Weights of a small GPT-style language model, trained from scratch on English Wikipedia.
Size: 16 layers, width 128, MLP 512 squared ReLU, vocabulary 32000, 27.8M parameters.
Training: a variant of Muon for these matrices, 199M tokens.
Each number is 500 + 50 x the weight over the matrix's rms, rounded and kept within 0 to 999. Layers, rows and columns count from 0. Numbers have three digits each.

# o: layer 4 attention output (transposed), 128x128, rms 0.231, rows 22-63, columns 64-127
# v: layer 4 attention value, 128x128, rms 0.291, rows 23-63, columns 64-127
# q: layer 4 attention query, 128x128, rms 0.269, rows 32-90, columns 64-127
# k: layer 4 attention key, 128x128, rms 0.249, rows 32-89, columns 64-127
o22:527409482588534460487476509585550463475525482644464421478492455517535544466515515474542390500441541438533455550539433572535552572485555550504515511478507545520514505485528483525446412508477490
v23:569493417570526472441509481547509429424466456586514515500537590461585540506431535517461508512533492534549463484462579552524516525477538519514471524620456582479466493585453428418536458488565485
o23:602551393500480462423419468508494455438494502527559520510591564448520572443516527555485517484520542502468447500511505510460484520427511443502466541564491511373466551478499490448542515434572510
v24:497504537439527480453500516516516522523469607518521527469508515518542505484479527587457422480421486539502455460460466521520526507459515520414497596457548458398371463524448462411456518499538487
o24:464514500508517479411577472504488516485480556512576482566557502402513476508528498567518500518467514487476487467490461474459484508508567567488497501454510456458396533429555456485485505554532453
v25:472525562533554474491519476501494509561540542464506520509468543435572541539422541529446479484579480552512492450443522503453429446545551514476461423520505514432482519495526542535534464522504460
o25:443454552574515496536622446532522562567475556432589507508540539424452523522528485526489525513533466544506482442383513573513474491538579549502448438478504542475508502473558570580459453461518422
v26:557543508551665492544471499539533492474468549547591543483457493475473565474571524566472472512498508454590561515448512418500470495470477415551491507542545477561502523504437424480422531576512511
o26:451536496475607487543554507585518634511499507490497501487439440538414523514591551551482509575542477476559535526481508438488479527510435447515496477542497471514477522490577448487407515498587526
v27:498517475461507492513471397400588475534514431510522452523590543386413452511482496503504499530418473413409501450480544540495477437524455520504548467478460471481434462569515508576501599541492408
o27:576494494438548495505456462491568511529543471502534492530489528428474446525517505566542443531448479532414543453536513540460436429478469443541469447477445581483510517586451500523481524509487364
v28:532542524463541472540524507483558503499484529424556490506510406476539503537484468467504510498559489552531395498462503449465469557518511497563548521468462572539468426385538517542516509516524522
o28:536549538483571422526507520473495493519525519456458491469512453471526550557456479454527564505485509518537488483457530462455586594581461553531595554479561549453431427410468518471552563504543531
v29:598504499489489470541417479385538498519505561478482453479554540506529499493520550492528473510491526437445560569471525485507520546474436547493458489457538532514482524441473614439551485431421442
o29:541534554502472461618444506454574547467506515462506507523490485508495501551553574498557423550509524430524481549409492480485523578483484571389489429471451535494451536434489526452606438500387505
v30:591497446443555561517489563444483483534654486474618635520500441488485431494473477421545534437511570537459479476484515546498532501439472508453536483510473530505579484451532555452491511492506436
o30:545478492375533499564537531491495458550612542491613548558568471539511472472480455447548487377444574506523473478470553511518498518470555584488520533493498587542555436456472538459529455535523443
v31:503488530512506431552471491473478448478585541517542465500425655414526509476463469442508635530541455516461528495522508425491491512573429564535533498534505526516483455491548474458530519587471499
o31:510394523504606465547491453479535426465490561583568492486434624427586553519469499517539560500559486515481510489497523440516444507505479502513532476546498528584521576599531457411533512491464440
q32:508548559308560543459658204653342451570631380573442421671458534551463408484465237545496362522624542516466492570493497475513533596490494564700486383581604468529556407341556556448452658395570503
k32:495542442604441513548511503485558420418548420480475547558507536503482499552410493471498485474617533430444519543329454498501464472400476562531595474456571496479533562567577500518495512492450483
q33:439499433451466492574497432434525408417413419530551540454497433441583518501501485576475442471489462456438458573511471527458576512444562596592568550512448465544494573472506450529550538517398534
k33:542442534571575468397453489452422493525486563421420461527601505474576484516535439498564522485514506569640503567533470529463471532500629531531383588515531579587491458460470457464490541516619417
q34:551467558554392517449506420480409519424526443574519530373496449540484587518451436682502510536514447496495602579531539448555517418405510600568602506439560528530428525377586467510523538480425532
k34:447454505468515542457494537518363486471438475429526488507556483500526515478536520473544504468488490468569477486534497548471463426452577502538483600496508575543505543466471408524560496552565527
q35:507367455418474482460504480473491409496444399531451585469521476421546526537614482638421558464511459438480492605575441548511605477445549543537592516489512540535496546488513491504506494462443529
k35:511531513652384529515547449494516542510524629459607374557555468418487472482563579534435497424448508541529460522608538476465499496545489538488512474471451538428448477495506589487506495599576536
q36:527431516546388456388560537451443498453454433576448523374528480494499470550549531568419607477486455475536535528572505578522568489518505588559546540490533495521504492455571531523499523421402533
k36:495660484557468452548552438505491531497536593496538466476489433446478503457531555502417495463445509498480431511474499521428476546514489511493476423490465561491513510512537547499444473552566537
q37:471489440459554382445398596469574430565542521428334543544523510453442434484558521442476573486475584519489433479515519419468600503570599409429438506492452526515512461603417570502516453507502455
k37:560571528513496470567536518462632418538533460507526546487445588482528486538486425477469520535522478520432525483487467427516545504473423543422453499561480434474460492586477602503457456468522518
q38:456547525598450480458491504437464576419490488510460490438466473533491500508530499546555546509505423556557552541552524551569465477505497606485449486470570525568527475507564529532495488505494468
k38:506519537519459441521493468512517495532539490508482484498470500467473511515511487440471565454460552513442537446480496452483525530540450437474505490516490469494531491511506550487454469497507497
q39:433544393449518353399403645492562487547520413457319608407503436535429335467513453564453593476525551560426418591455502421512641516613571483469497530502383589561509525605508548575550564525511465
k39:582443483522559427527496597448664335580486506495473541533454604528599494488554459457476497500520475550482506506495424421495461537473467476425400442561461519499526513595406579539538470450524501
q40:532450532490511519404386549451530429527411467492448423516565545402549514509547600411503511437370517492522511478516521501455415574504561363467453532529432504558473508514477409516575353527450474
k40:463454433572463500456572463484459516454411536520550459500524482471482500416572497585547476499457547455532491556551530504498503426517563479542489530425548479504516453423479488515581553426435530
q41:597537584467485674592551392560506469470474494527606402573421543436531611524471474466572488477486445510542473420532464475538346424402509412474541521438579485495448458394453455525497450496463522
k41:447494493499465559467540451516425545485507539489525450536573444507479515415499560507526508589529489527529491551546537528509488530451512540527535546489563497514471512445551482483523507456518535
q42:472557461513561377467482672449579502561507506441384518355486480569420403459553595640508570557471504625503395492443549524549649551508521471387427475602455511483511563652544481589528482530464520
k42:478542514436563548620509484522494431478465486519469576454527541500533484491508494457449476515470486510460491498497478525527540520478458529480509539540533513533554516456563459559539524510470438
q43:617461443530497408446513441501590501477532592564536437635490519420461471520478563443508374508456543504494508424501460512461418459501638398463478548469551506533535458417459495531493362470450561
k43:556442503529500437481483465520540662498439580606501400477544503480441491484552548557633482567471496553512545457495518542558651484524553502443555610385499535488468578413436397436537447446437496
q44:481500522435509551529524524561539527447467470535488442479532498505436497466522463534499511416403496479510442543463490522524463508478428534509472469556451404508543442526509490517543533436442526
k44:489574474529433496535571520565510515543502494466455469386520540457495506432551486447465523432458479481525469428364454522505463408432505462581456452518459476534475508466478535542579472414508449
q45:495510487449594448500559554575479496409482479446448523483479598588345452431473447423510528426506540519452462460544413464512576482559527497456503490444527535459557507590592503511539439494457471
k45:583454513441582400410641578644472517448466479621454501497495479457375409542420409389465545458527478448479484510535496475430506457507424512576491460385536511433552414508601579513523506530523480
q46:421564508540511579558565493540552483480442519459483499438405573509359521482487505516400506444491498487467537478595476519545453419493481484407470431521530503495530465510545443517478531515477486
k46:458427483517514524485515530449549526550453551503452474567520542511356480502447554539456529474471444509431579513617485569513441442545536453453384448525548476501471467535605487513471515526476457
q47:495490481524474528546480465515522487498542524502385451467517457431462495532460463507516503461520473490536547476502513519535499526526446563498476502479522468502486439493471515517517492450545434
k47:560524507511521526543546465483570455467550540530526496525480471467483493564479459515526493446467497536501518426463505587512450540527466563501446506465501469517579451454442473456524509522547504
q48:511480522598390481403447514506415469533532510472443418503501428443531568442539535542568550449529462493571560522506462528532479420500542528579419480454509468429477503463448476521511468441517471
k48:524441462505477520409460513538479437542521466517417477457478443430480501414560490446544516440507589506531525521525581476479537425492531489578429528448538442508520456490429520524546552447468525
q49:520546465513473513501548561445508503559517530537486493523508475488476575518440557522508548510465486569533460483584557468472538450437485451494513511523513486429478542540434449574509502519433582
k49:531472557469458408444502515451558552585476506507518427527508468505503583520533582530518554510492536624527461472590539474496501510522468571502458560507498537468454539454435410477521513524456589
q50:484522497508479469493496531429523494504466471495485531504444577502510454506519542492436457465473475565488513505492515513527492483503585487463494453560459530454534552528461467496478461532499504
k50:423501506514458577515476517479435616487548473502608550547477526571508456505427561487499559486599450551546510498532443541525427511543500472519564496540506547523535515546617424470450517506444485
q51:521532557424455491407569591565533593506580493546487534511503534490534546453573555555462491497507557442490457552483481470555462547487478489487503510379471537498491580414541567547415527447537462
k51:545485616529389476416502542481474533513561597514534431532450423479600523535542589491538503444570579509537498453570535531496574524462521451563488481467441509514451456460568570493460477433545485
q52:412453494540470425530501522535524489382592467563508473556442520490511550516492473585503498515511497559446456457481526541523509454489487496493522481465557448451493435490536501465448534482442490
k52:508461525419568537564525493483578481498556435546487580520440551514523471517483559556406552444494522511486427516490476482559467482503493471483534465512560423440488485599532521466538572479465492
q53:542454519556475517423408466450555446435508431509503525497422533496426454527510476472508572462494443517495460491504503488488482451529483481505476532515462528531566505550519533541454474546480474
k53:500497523549458463465399509465517581446492419460508472542438469504465613501487431465504544452551467536498494506497461427471458522498530488455522546450509559465574545498545483506504449508549527
q54:522460607536496503456520533550504484482465488513529436556491551496511527524506519518534520500480487413470480517519467551539468516492514539527481550520441498459505532506455508542529553489466567
k54:512505441543480429509480503566495498533475503508499469572433476352442529511538560521547549555478447488464493526509513562558548454517490467514564545542489496495579570492452563472482503400495535
q55:536564530494510513500557519529490523495484524509536468500560529481448550483555510458470471495597539437461492443464521490521505520473521498422462382510456525537435507503468478450522451478456499
k55:473473561496505445500508518571544539584565511454512452535447564550365521453533472503475516468533541531492497427546534494578584428552601580427478358516582526494485518510497515454572461431397544
q56:491379502553430462523472495515504558481511481513524493536549449484541487473463457523521466468505472538473564508463556505478473497557507440540475512535543456462463476575549521571525501497474467
k56:498478545554391437542448477525480523517478460527443524553486453526425502471462472554573493455518526495556522504515538417411433504581445496475439488528488476494493512507541599544529500455493588
q57:440519483510479543490531470485566457495523515554587495482438566453445507462551470467540499466582485536448551493604498506451549478515566491458510576484430450546493574511473459457461493512531574
k57:474606464507498463557589453512536477469474576559543497384495558537463491457404475572495405529420537530496443504578484452520517557466513441501512593509510502505469537457529451471432484513526575
q58:505496504471518462515471406490512499498468462581511498526537521508462453480480510613475516529609492498499472509533494455573527450564489556477527439537496456475497472503505505516534548455487503
k58:521546537557483523545570469488544429499478551529475529622440412464557451422523519589468452561608438447453458508466476458597455408547528542436459404438502482476477466559486526534605503467415538
q59:442562509500446579540500477452489593479521480496446439462505473480566524564540480550514441560472535542539506458432471517430477526405501496493465543474462435479494543472436460472525487496578493
k59:465574547531519628567529406423540500532511494550470420388547585509613540606563544553503459490463539527523559527394439520494523517434566501407472656533516565573474514558450425478407457553535549
q60:546503472483431513442489529487491516450522538536511507587436506476454497495490553454496488563536503524561497484537481521481490501524482505538527476544490526422548482490520463531544521507507471
k60:471575468474418482518514460495372502437459463465500579532427371507435468541360498488613550438596566494609500545494519541521528579579443503518498458525528544459639527495643430546472531453542511
q61:520501509500507543451544480489470513508514458550509503579507539519506557453465451472508490489536458502474437498521562509399525522582465499521602492475634473503531468472477561511442538536583534
k61:521505542520411539484541491531504377491471411520417572443457464458560565437393477501545466493543531492533513532499451485445477432510474479504594485541557499467463497423489622487472548485536471
q62:497482532423456565574584516571407492560526484560494498525494460477457553483491461472542592521553483434523480510622521452484484442478419486502483520431578466420478527502529527533511569459495430
k62:577380474470452485462482562462489378527578435388503544505492483416522520556452493538442540470511486427590566554580468466544468462539448476517468450452582429449487550543524580577555556490571370
q63:458431492468491467525532548466488619569504559526496487426518484532514441478475536531544486574473572483567464560508472582582523416518466447450502444479461516466473552484459542531569492497434504
k63:572474475544496474511557517535571586501543529522567487583508560465489448522471582475582512458497515462514549486415507514559566492526530502518472449422486480554499511507468533510467574489506529
v32:458476555502488485480499507442451417527339503416457400485527516492471417557538534427522542485484416403546521500474435554531467394473556527498375447498554499503458525590514477514487509554554422
o32:478532470500516476489497546510522434481486477511402444486546521495479439474494507456560537526424411461506438429409380561506469405492549491514412392482501512456494554568425515572548488572451464
v33:446400497425473451582531468543525549581574455566503556449443447552553440443584617503462557424515456533441518521525475439416448504613618468514472605514554524521439535486470526552400540496413407
o33:462419485471431363597518527463460532591535432535510573472473454509526479485529610491402630432532539481461499438569488434480488510529518447495489551551486455490430555559529465548449531500450364
v34:544483516449632469455586567529516503511544472444563509463585471449522418483503534505481440510419545498439515463457566542497407482488501430485539468521459459518460483597482485467435463593444484
o34:480454527429561477437592487571544515485551440557507462454582572459471473536487518444441415532448499445476509463552596493470499410508529453484582468548521478535524438553511453425499508627465500
v35:506489545595480498563400494515542496604435511409485434491491363515473537535501422626485491523465432434363507493510539514558464520420445476517475539538457403419481451467534620499527503476451490
o35:491502583568500501494423475389546475586452431486418383514503412438407522569541450595485510461455458465404449537466556497530508423437502494551502531618454453451433514502557540545538419442525494
v36:501567470497534377560606580579485576514448469535463564465477516482545427444425565576463523421522491462582577481453436530492575494549460482545542482476513389487504495440417484435428456569501499
o36:447572498498493434481621611511538535549472452570399581508465500524514488446486574577495499489528475547618553480491436514486568572561485487512456493432512515429453475514474517415516479511528467
v37:560471487521528488509487509588516537496446505554486510471585511477472493485529454557604495558437530544415556455584459580602553517496582543488436560493483542521518472520549522499492480532524531
o37:531531477506506561552487553554509569503450461537515570436547442498502477486548534544537492472495459454390507494506508549559462418444538556441446520479543539564489452534483510515577540523458617
v38:490458474466458526474464515592428562560550471437495499410532492470567510519488505502434515420451564453399475456468623510495482543531576503556448467538361450502490604441529606569449489510438580
o38:484483466434445505500471571571408641558503476487486426453557556516485557493523452483477454450466549485414466510481595527482490555537544557487499476524511498441420481500532561539423533437438543
v39:542543458354458548450566446499484495390435463522471448546536489469473484385482532454451427519542476565483482483481485525491548512578455539435522506388574485498462486454460485405532507532450531
o39:613552466402446516502516468422497419444437469562440512514565491464478467437531546475480487506473547576506526447464392541540537511533480563469616493410577444530406439498470485480440471544492483
v40:565528509479457558515474466514487458490364486485552448449546407432459418402579551666580517526468490495432546429425500500472515496475521492492435472540483489526464474557543544481483504444475433
o40:499480518506437556527543461564485495531419457458510447469520468465435491467586522608558518476494461452512522464467542541501487445518496469594412502465523431511475441564533568480516449611449511
v41:507603464453536417541496547492515500464515454455484531508472539502527472497548542589549491517515510522445508562424484565567477500474502494483455564453439542458471437547549473460535435518547529
o41:487498518445553477445501508477507481421594520541451499562486537508492518582481548518489512583513443458430449557463527537519564510452465474544529592532451553416505408550496544466482499443503451
v42:556453585488456542478444528475430437521458546475555557451509538503485486517544520468472436491455491540424541474580588527499491536501484552524525487504450510546558577467484667478543607451432518
o42:587571580430458503526446525498378527541465538447586550487542481527427528433521564470509484539465559555391497479578563479502499530451513579585472437570449534479549567422507559531524507524482532
v43:502549525505553464450589653493502562489450503576454537484586491575524532526431415488483511517532444451542463499559501561535569495578591573492582452615552511575450541483471567468456530586475596
o43:577482607509494570498626656530526507596444532488528508515535478526572533494474471545526521449496466509503532466543530515608559509546492526519589517569556536514436546421463559404440511527488611
v44:487470502590549453439539470436417466418435434562478516493569579510452460553435478406503520687403450488438497504410480512586503408455542449519513511604500639453443534524500500435541431469485514
o44:473523483526562445442542481420476502356454423551465461488528548503447493535437536468489523587431502477515487449497497591567524402491504462510439549505503574529470560555625477438513487426583564
v45:450547494502477451549470449584491524596405494406519449449603521411506475539520534540556525482571505635581533471520489445464584516463460561459487447523530395504455568523495576541504535469516485
o45:504537549521567484500453394562449454464371548520512505438511381424539476491477518465590462542565482571462570444531450497387612505515492533476556476471526453458452594537498580501445528454464482
v46:542542466451534583528448556522450554485602450472455511585533543478480570491455443578538503511584473448400490498532515566495452572500579430461528417542495511618511510472500543544508473592626542
o46:557521478418545544527464552535452529561551520499471478582524493490514564441539491558610472487531501461373483536487534574517459549463594449419545450542552553511523527487457590606502407560491491
v47:460554544577431559491355559498483536536507561542455523512454426496473546538511470521540540453499524374375482501594539554409478485409561431413510477496537500487536505491501557637510466470382493
o47:403492460607440560472490453521435496468490573555361517482465512518472482550474465610443534460619508490400575542545439568483548534499568564515592502400512502561500483540542462619524579422425502
v48:568531440478564438484466499481555445459517489465529468494563519439478465522426483556620462513611521499510490502514489465531509561534455394356546448463547504433507474516537445528537498443504454
o48:508512518540457474544447542498531486498542449436565473539521557412515467507543407621563475478570510491517491528502530444530483615560522469464523421539596526364515509547452456508517390476486476
v49:481525459461454551580507547468436511491521486492484480447439580546483515486535497436475556450487504427503476535533630474498513468415545537497477446466483539482460580487531477521396413526439522
o49:492532505498412627558483583456472561500479463577552438478444552517485466512582471445451478402462444391523445572556574465486426475436594536504492417472523549470464576464471522491489399540518520
v50:560480469399508529486455476497516537474556494542479513475460643418373465433495505616559485416533490446524514523503542584508503566484471537475557478451393484489490514560489374514518487529443547
o50:502480475467514499382436453553485523510531567512500515437468591485418494436486459527515523424589548412611569466484467532501525567510475531495511471537415574538510512587525479538497515457452465
v51:437502437493477474573497537526536521456539450523490572509500519531464494425533573497406563434434502443501486598517399438513504512413521521515540524510491503474448461496391406418621554411547471
o51:452477469472428442508511436474534477475526479521507532456531532458476511418586527449480599439412535457483488557496458409522539476419572511440485506513496548451473489494417476405681531476519526
v52:521521609501493427501476527522408540537576507465543469521522518496466586529580470533538575617452437502596449429488489580466458449427391484541512450517568533457417490510521530491514502543502558
o52:471500548487506395493556468485447462436543500523551387592563434476457621532507512460594470609515458479578495471454470461577448548530492545493459491509515448489509490558535468487540594514486564
v53:526490443552420496435577534573524377480582463543465458514491534511531481405428488529520477575534499539493525550511399487517490497545556498496486487509506440503388498597408507396544469485467519
o53:507490377527444501486580541634474456485611510466442473511523469520531475418458560497566499484459527484528489517558504494507476447593503435442506461519549440541463500592448574425546484442514564
v54:433424454516507590569490495441539474546520559419467503545528507504529438428491566546508560449494517557433466546460440445511542492451543543507574420597507481509550541389555526594556467411535514
o54:455440441540505532529433464510508513507473558564503523481468522556435396409385501569488506517465484586452492543504445456540520492525508499468542442529483499523508492395507494569431505432522452
v55:485518430486566551523428483450487477452492559475452546517535483518465566458580476460489441529493600465497527448534496548594518520520456460501461548442513423583362613422607487512469426454488491
o55:509511450457573575539417508489551482479462490514387429489507470528498599527470472472493499544487545459518638462513455532532528522543496402472433595492507431551415571448567501527526492369483426
v56:535570513523567563592452542496476450495436586513514608495528446433533604600581461535567563487509516499551531463579510567504488542480525534516554491494427447485478509442538498490576439533551595
o56:560541521466585488582469566488479521386520586492569568524550501403473584578518399528524545507529442532592505487541510532515449480472560515495542545477517491493445491515535465507567530454459496
v57:445479451509478464538508385526442587478526596575457515454508471520444471453550499496468498524463499547513558476454525449512431596494401460518413549497451508496485499493556498597479540420417547
o57:475484473505477455606539500535494572550433528481516463496481622454525409530640467509501459495497415502463514531534551478521459566472450437462442541512434455445502517511490528573517458410486597
v58:449506490487553508448547507543466468470518517467483506553532497457490573498561535623533469394484516418610478423476474516427512485498556418428509420578386418525458526434515561485533526573479513
o58:477462510449580551495483464526454455520489552455495506536550525443553560560604530565502603414460483443622512442488575582404471426465530465466595484570441501572397516524514601486478520524553535
v59:496509542502514517568507549484449558501504469465579451448572466543494416639512391441398506580483568452544548471522492473555545453433519554496396511473494470483545563592446545481560498528468516
o59:511447533531511517498493551536444522530462446573539463394579499470500505554536428520457501538499509413552562437493502493533519405476417626480440570511476571569502520509489521451496542431439471
v60:552579591493530431459509527529439389430459535513540416472477479572543539496559513519579547525565520525530431517472485483483467500562597512475529481436599499430553534525547603406555459557567433
o60:608587573487508517440537570423459436442374494467556509520426582651538557450550524547520452505621528515457465532482509471498501490500548529503519513470566479467555599528520563428494438499550440
v61:562568505566533500460492518477576485536539645551515526566492520609415500547439446529564409547471443536533457574530490537532488508502483483423611461545498540434520507398461456635499453506514613
o61:549544509624445503496518454486500532512512619550521617514584588559365480575389399446569457535529510548488436504487452505600520451579513483482592521510484500478498491392500486627516472455546536
v62:542529488478537526496523578542535478406541477547544537466515405487501487458558427508412512430468452499395476573482550516533563548546575488512500538579541466484526525513506549549476468560428522
o62:471555456508590575585485483441520517488450481578473556553526528536497522513509524510493511507430535578450517524487441515476542534556624482485466506593487500529573532548566548506456453476425451
v63:461547461445492480431496525382423561439512499496451435467504497501552543558487456566504489500548417513480417515400523508471502432559561485491527595474533509472506540412570591488417422550528482
o63:448577470414450525473556541525445511504548537493477526498509414475559571536535489436496496535556491417479404568406596507551465463443527470507477536412525520505453503404555620504414402511550491
q64:557360519532455446481460620569600470596457593473698490594528486475426384445470421523331432489450299389490330446403624436491615401405595388400519427553429556466443589536516605363556448637389622
k64:473481492495521523463522505460531513566545505505478509515488512472509536500532516527418487537480532451464526494525512535512497509555516470491494489503507511530495481465528508478494526492491480
q65:454473506496515468611494440526518407554576559500425512514521491488508543484464556468516508531488571510519504573488448473460548474492521475535470476476512505488490485477543544470439544485506478
k65:474491538500487463563527460514506496475481533510534499525475461523511492485525484494495524529516519536503472475507535496485519495462514545484461481534497496503530509502462476475491444534490497
q66:453536561528480476437527511429490628460442464481539478493477440520442495472559515492448474461464488455478423441508513466506499538537484573493579486500504505536539473490485452489583489461470546
k66:462520529514507491507497511448512517479482484488511489506488473501486499459493521511489486478485517450511515467506520461505518518537500495486514489475500505519492477513486518501506513489496508
q67:461562569430510518468416529441589518484453488539463533539532514523391499512569551476438592499467524511506446500405462519463454559524490486506474495473513455441513486494462510511594463520520447
k67:508527483452482465488524458519515537521495478525506432497524553479510469514491454534455559532514529475456524490487529436473443513520452560535478454493543513465488540495531509512530523499473468
q68:440453447516499539547554487575497477447510530504511431498445505556568518445377441588508446503544478512577452464553480506566481348390509513540465529528494487494475539478574462468499573543492508
k68:466473490499511510496541485480467499462512495516498460528519486503506510488505489546479479503521490478541471499516496537507526467507503508473470487522475481492534526481503450467501543488483480
q69:488424504460509522457543505520439489448442488495553396517484430504563508503495451606518511501495452520446441474502467607557550507480507566503488473413494543535572520498529470532526543491503498
k69:505464477478496516480527494526488498497476511510516453536530500507470515489501495510501523504482503496486486503509489522475519523537511517529465471459513503511526501493511489487513500487504480
q70:508499510489501432350400597426511520523519433453507587449533474470488481595637558484489576462412480476439575556420535503442543619591504501455506504504481502491548455536428486530491497484528501
k70:497515488499543482535455557480487467508523478467505540474484510519548488512513494472522504488499492524474526501475492481511486500477502476477520526508514515504494482538506488533481487519486519
q71:507496448475519494551427479497517469492535510509499563543528528441493507493486526485506487481516526508535528581526453477468497470497545466496486541513525486515452486504505458500491484507506463
k71:492477502511499512517478477476476490482510495505495481506514481486487502472478512519505485501502484492537505485493477519510483466490497495469502493520520480492526504515482513506507511494509499
q72:551541476546463538563548431568519461549393558524492497543471556494546549519480504479483446555486513499445484429578484548534486419480487533572531459504507464449457466504478504403467441501448571
k72:506527503501489487479504503517544498514474483514493514496490518489488497503498512446491498512480532517503458530501497485500503521506499514522502494497450480498480505475488524464502505496502492
q73:430487587506527474337476606430523509505519455488495501378534459525497509566554489529503537514469451440495568498435548538506532604510505568436444456560490489483471514565509456546509485489486492
k73:486532503489534457499471563500501503525523474468477558461469486514547489534493487494522477482511500515516514536500500460551532529479470481467489488546489503521447509514515492532488510517491499
q74:544502501517496537533545492477495465511521444469529509507536511486552503564470525540532434499544482521481481475586475478535528455506525465497550439504564525464455498488485510467528490575431450
k74:443466492469460542495491472454477433541508448522477504523507502452525575579473567553533470455504482497502454533535525453499525505556536495515536507485546487488454468496512464452471509511503463
q75:488458463531524521638609463494461481527528539512494528516460538512476506431501470486508458574521495511513559482489523457520524458454528471512483424508522483544482430527533521450557514444530597
k75:504429519533494516540529452543496533523510569545541503532479517523488578530463538485508466515529512494493537527558489473509486466517533526479494458476552512484514462509477527541521481487493534
q76:516559508556474604577435469521493451520424511507534384388501544412533453471485488480483448538468438519469509476423539508541502581477578540480471518520415530575472540497488472544440491529479441
k76:484616476505536552664454415555531493495460505573580360372520573444528439496519487466439502509476436517469467452391498548559517534587515605504402470586490554531513493512435443557426502528495433
q77:469514515564497478497589454532386544555494563503437478454488463398495455511505566479470469548400484457561472522506552539486419408451508494564607547479454537534583414600490538487461462491429543
k77:533531433567549480453522526542472580503534560459528454469525464447496426577556580453470490529435399428522534584538522610482474387454460508562557501516469501515576549484543497458469504482476601
q78:487525478467503529452543472501492528523502504454463455393515530517565527523483435560624452501488515484500523580474480558464612528449509452566521614501525454517482505542455570569476478514614546
k78:465573491526455468433635481486431511515521502498519480298489600557600556543469448497607401479470530478504503486498430530486587495438468482612498624520488401593555533560465591579492539485599507
q79:567480474530519476499563521494494486509515456524407405508466495449464551566529460553424463514579525469487430437480538488594526489530515577487468576476487479498525478491515464498519481400414435
k79:463485509495502479479544493413522430541566556571322389557491438501501575547567564553468450492632489431460510453542544511582475421448533554544475512515541486533483475474427466458444485443444456
q80:463647528520528560522484543451550496529508567534411480501476545459480505516552502518511525502584424507516465454551425450547505534513464420473462558568480502611495494466489472403578460496537422
k80:481655563582535561487526540461600434565523550522429443492489528425448469461540512558423567474598392561504439464545353591561494522505475456425474574537526550588462558498473471448537556530473392
q81:538493445496431552512527495499566533487529470487465509457429456510530573516535554565444516473516540464540531521395571565563527564513416497548484518523479395471500470434537524421439505472573456
k81:532513483467423572446486487505553558502505501435416480439384514551580598523498580569456596455474593454532566459410519542493509505488485535493454499515430486527514438528541477448485483464577484
q82:501461568476524468443518568617461449445549568468471609520557496483492494527570577560563521534566445617583504530474445471538504545505500468470498494559483512483512427509452449534518555514519444
k82:543479609399508454544507532577471439478467622442480602517531443448549516505588558449550508469554520574571397481465563472573484470530465447525563465480387568438539531507455387560565621463546474
q83:509392513475375488359414493528467473568493573538485467478507538457450498492488464502523417508552440574506533505475432470513532497471557523498416436484531510408551409429523494481475498490450508
k83:557384558515430506356408539534501460439522517489445465413466519428493468436428484473587483512505461548450542457537480450490518479547532573517514422415489513512532413364575408554491527463502555
q84:487488503449397531467531461480468490519434544487453491464478373476528488480486477488506504468478420496530564556425545527453380545444546450505437545452440425495531538475495444601481481582554479
k84:493479421486432499496486416488565447455440569472483511379524371549521565446549409446509527486451436441579581517465550540369449538494589370554543491407470469524489488494450480593452429609596575
q85:470439487470434575544397450472476465425514447474467469456569402494591584543481497561508491547446544567490420548543557427563499513532418473573452506503469523490499441475570538488468546507526529
k85:514573451515388560542340445460486448401451476448450521533509470429563575558467557474539549510463496535556438501457612460564498492545418475625519550553450609508439442574485463510517549462489509
q86:426551506485422508447503510480523565478490416490529547492571561506449537454510432531414542408475527462442465466464494501468546552532496390508487485566522430470489424486603473486399474555407451
k86:442497476482458503447499560429458509450490456544517534543564625469491555540467458509420534426453503536469497411506530433510479492497449379588433348496549515489487415528597437440449479575516443
q87:447542455503538484500407467598582454473479538439426512471503482547435501537536420534545504481420547448375521429505476449493473467543521543467426425518579501605485396551457488486590513476505546
k87:455505435557581505440440493643576537460462636488363532443477590459449434501514384472469598472434434473375536517486514442445440487441586481561422428523607488586526406529393548538588410498477489
q88:519505534413465473487583556601475556451544535589597517519543522501525591446464410536554471511497575483468495534433496438508440502505550388517550589519494532568525499450537607521523493478454554
k88:561512503451456500470675629574494553532453554511613538496506593512529479533484433562574446438499593371439470468442552437501481492524512412587575571460558616502455471467495518508487494431525480
q89:482566493535498436497465505451472483529517476514558480593525469514597485549427499569479460649565486460457610490489587500466473516430518520533540535497492459404550469466412487536555476501533472
k89:371568486520527490569397542408449478502513496405560484613492469498562587433454594579462460633595479468468602483551560490514479544477535490551489493498486474455619498581503475534547416429445578
q90:509469526386519459524580518589534510586502496496454526546625558589467526496557500485367507533438455570435508476514536500568527551510546468534486477510488534566473464549572486507519428510511578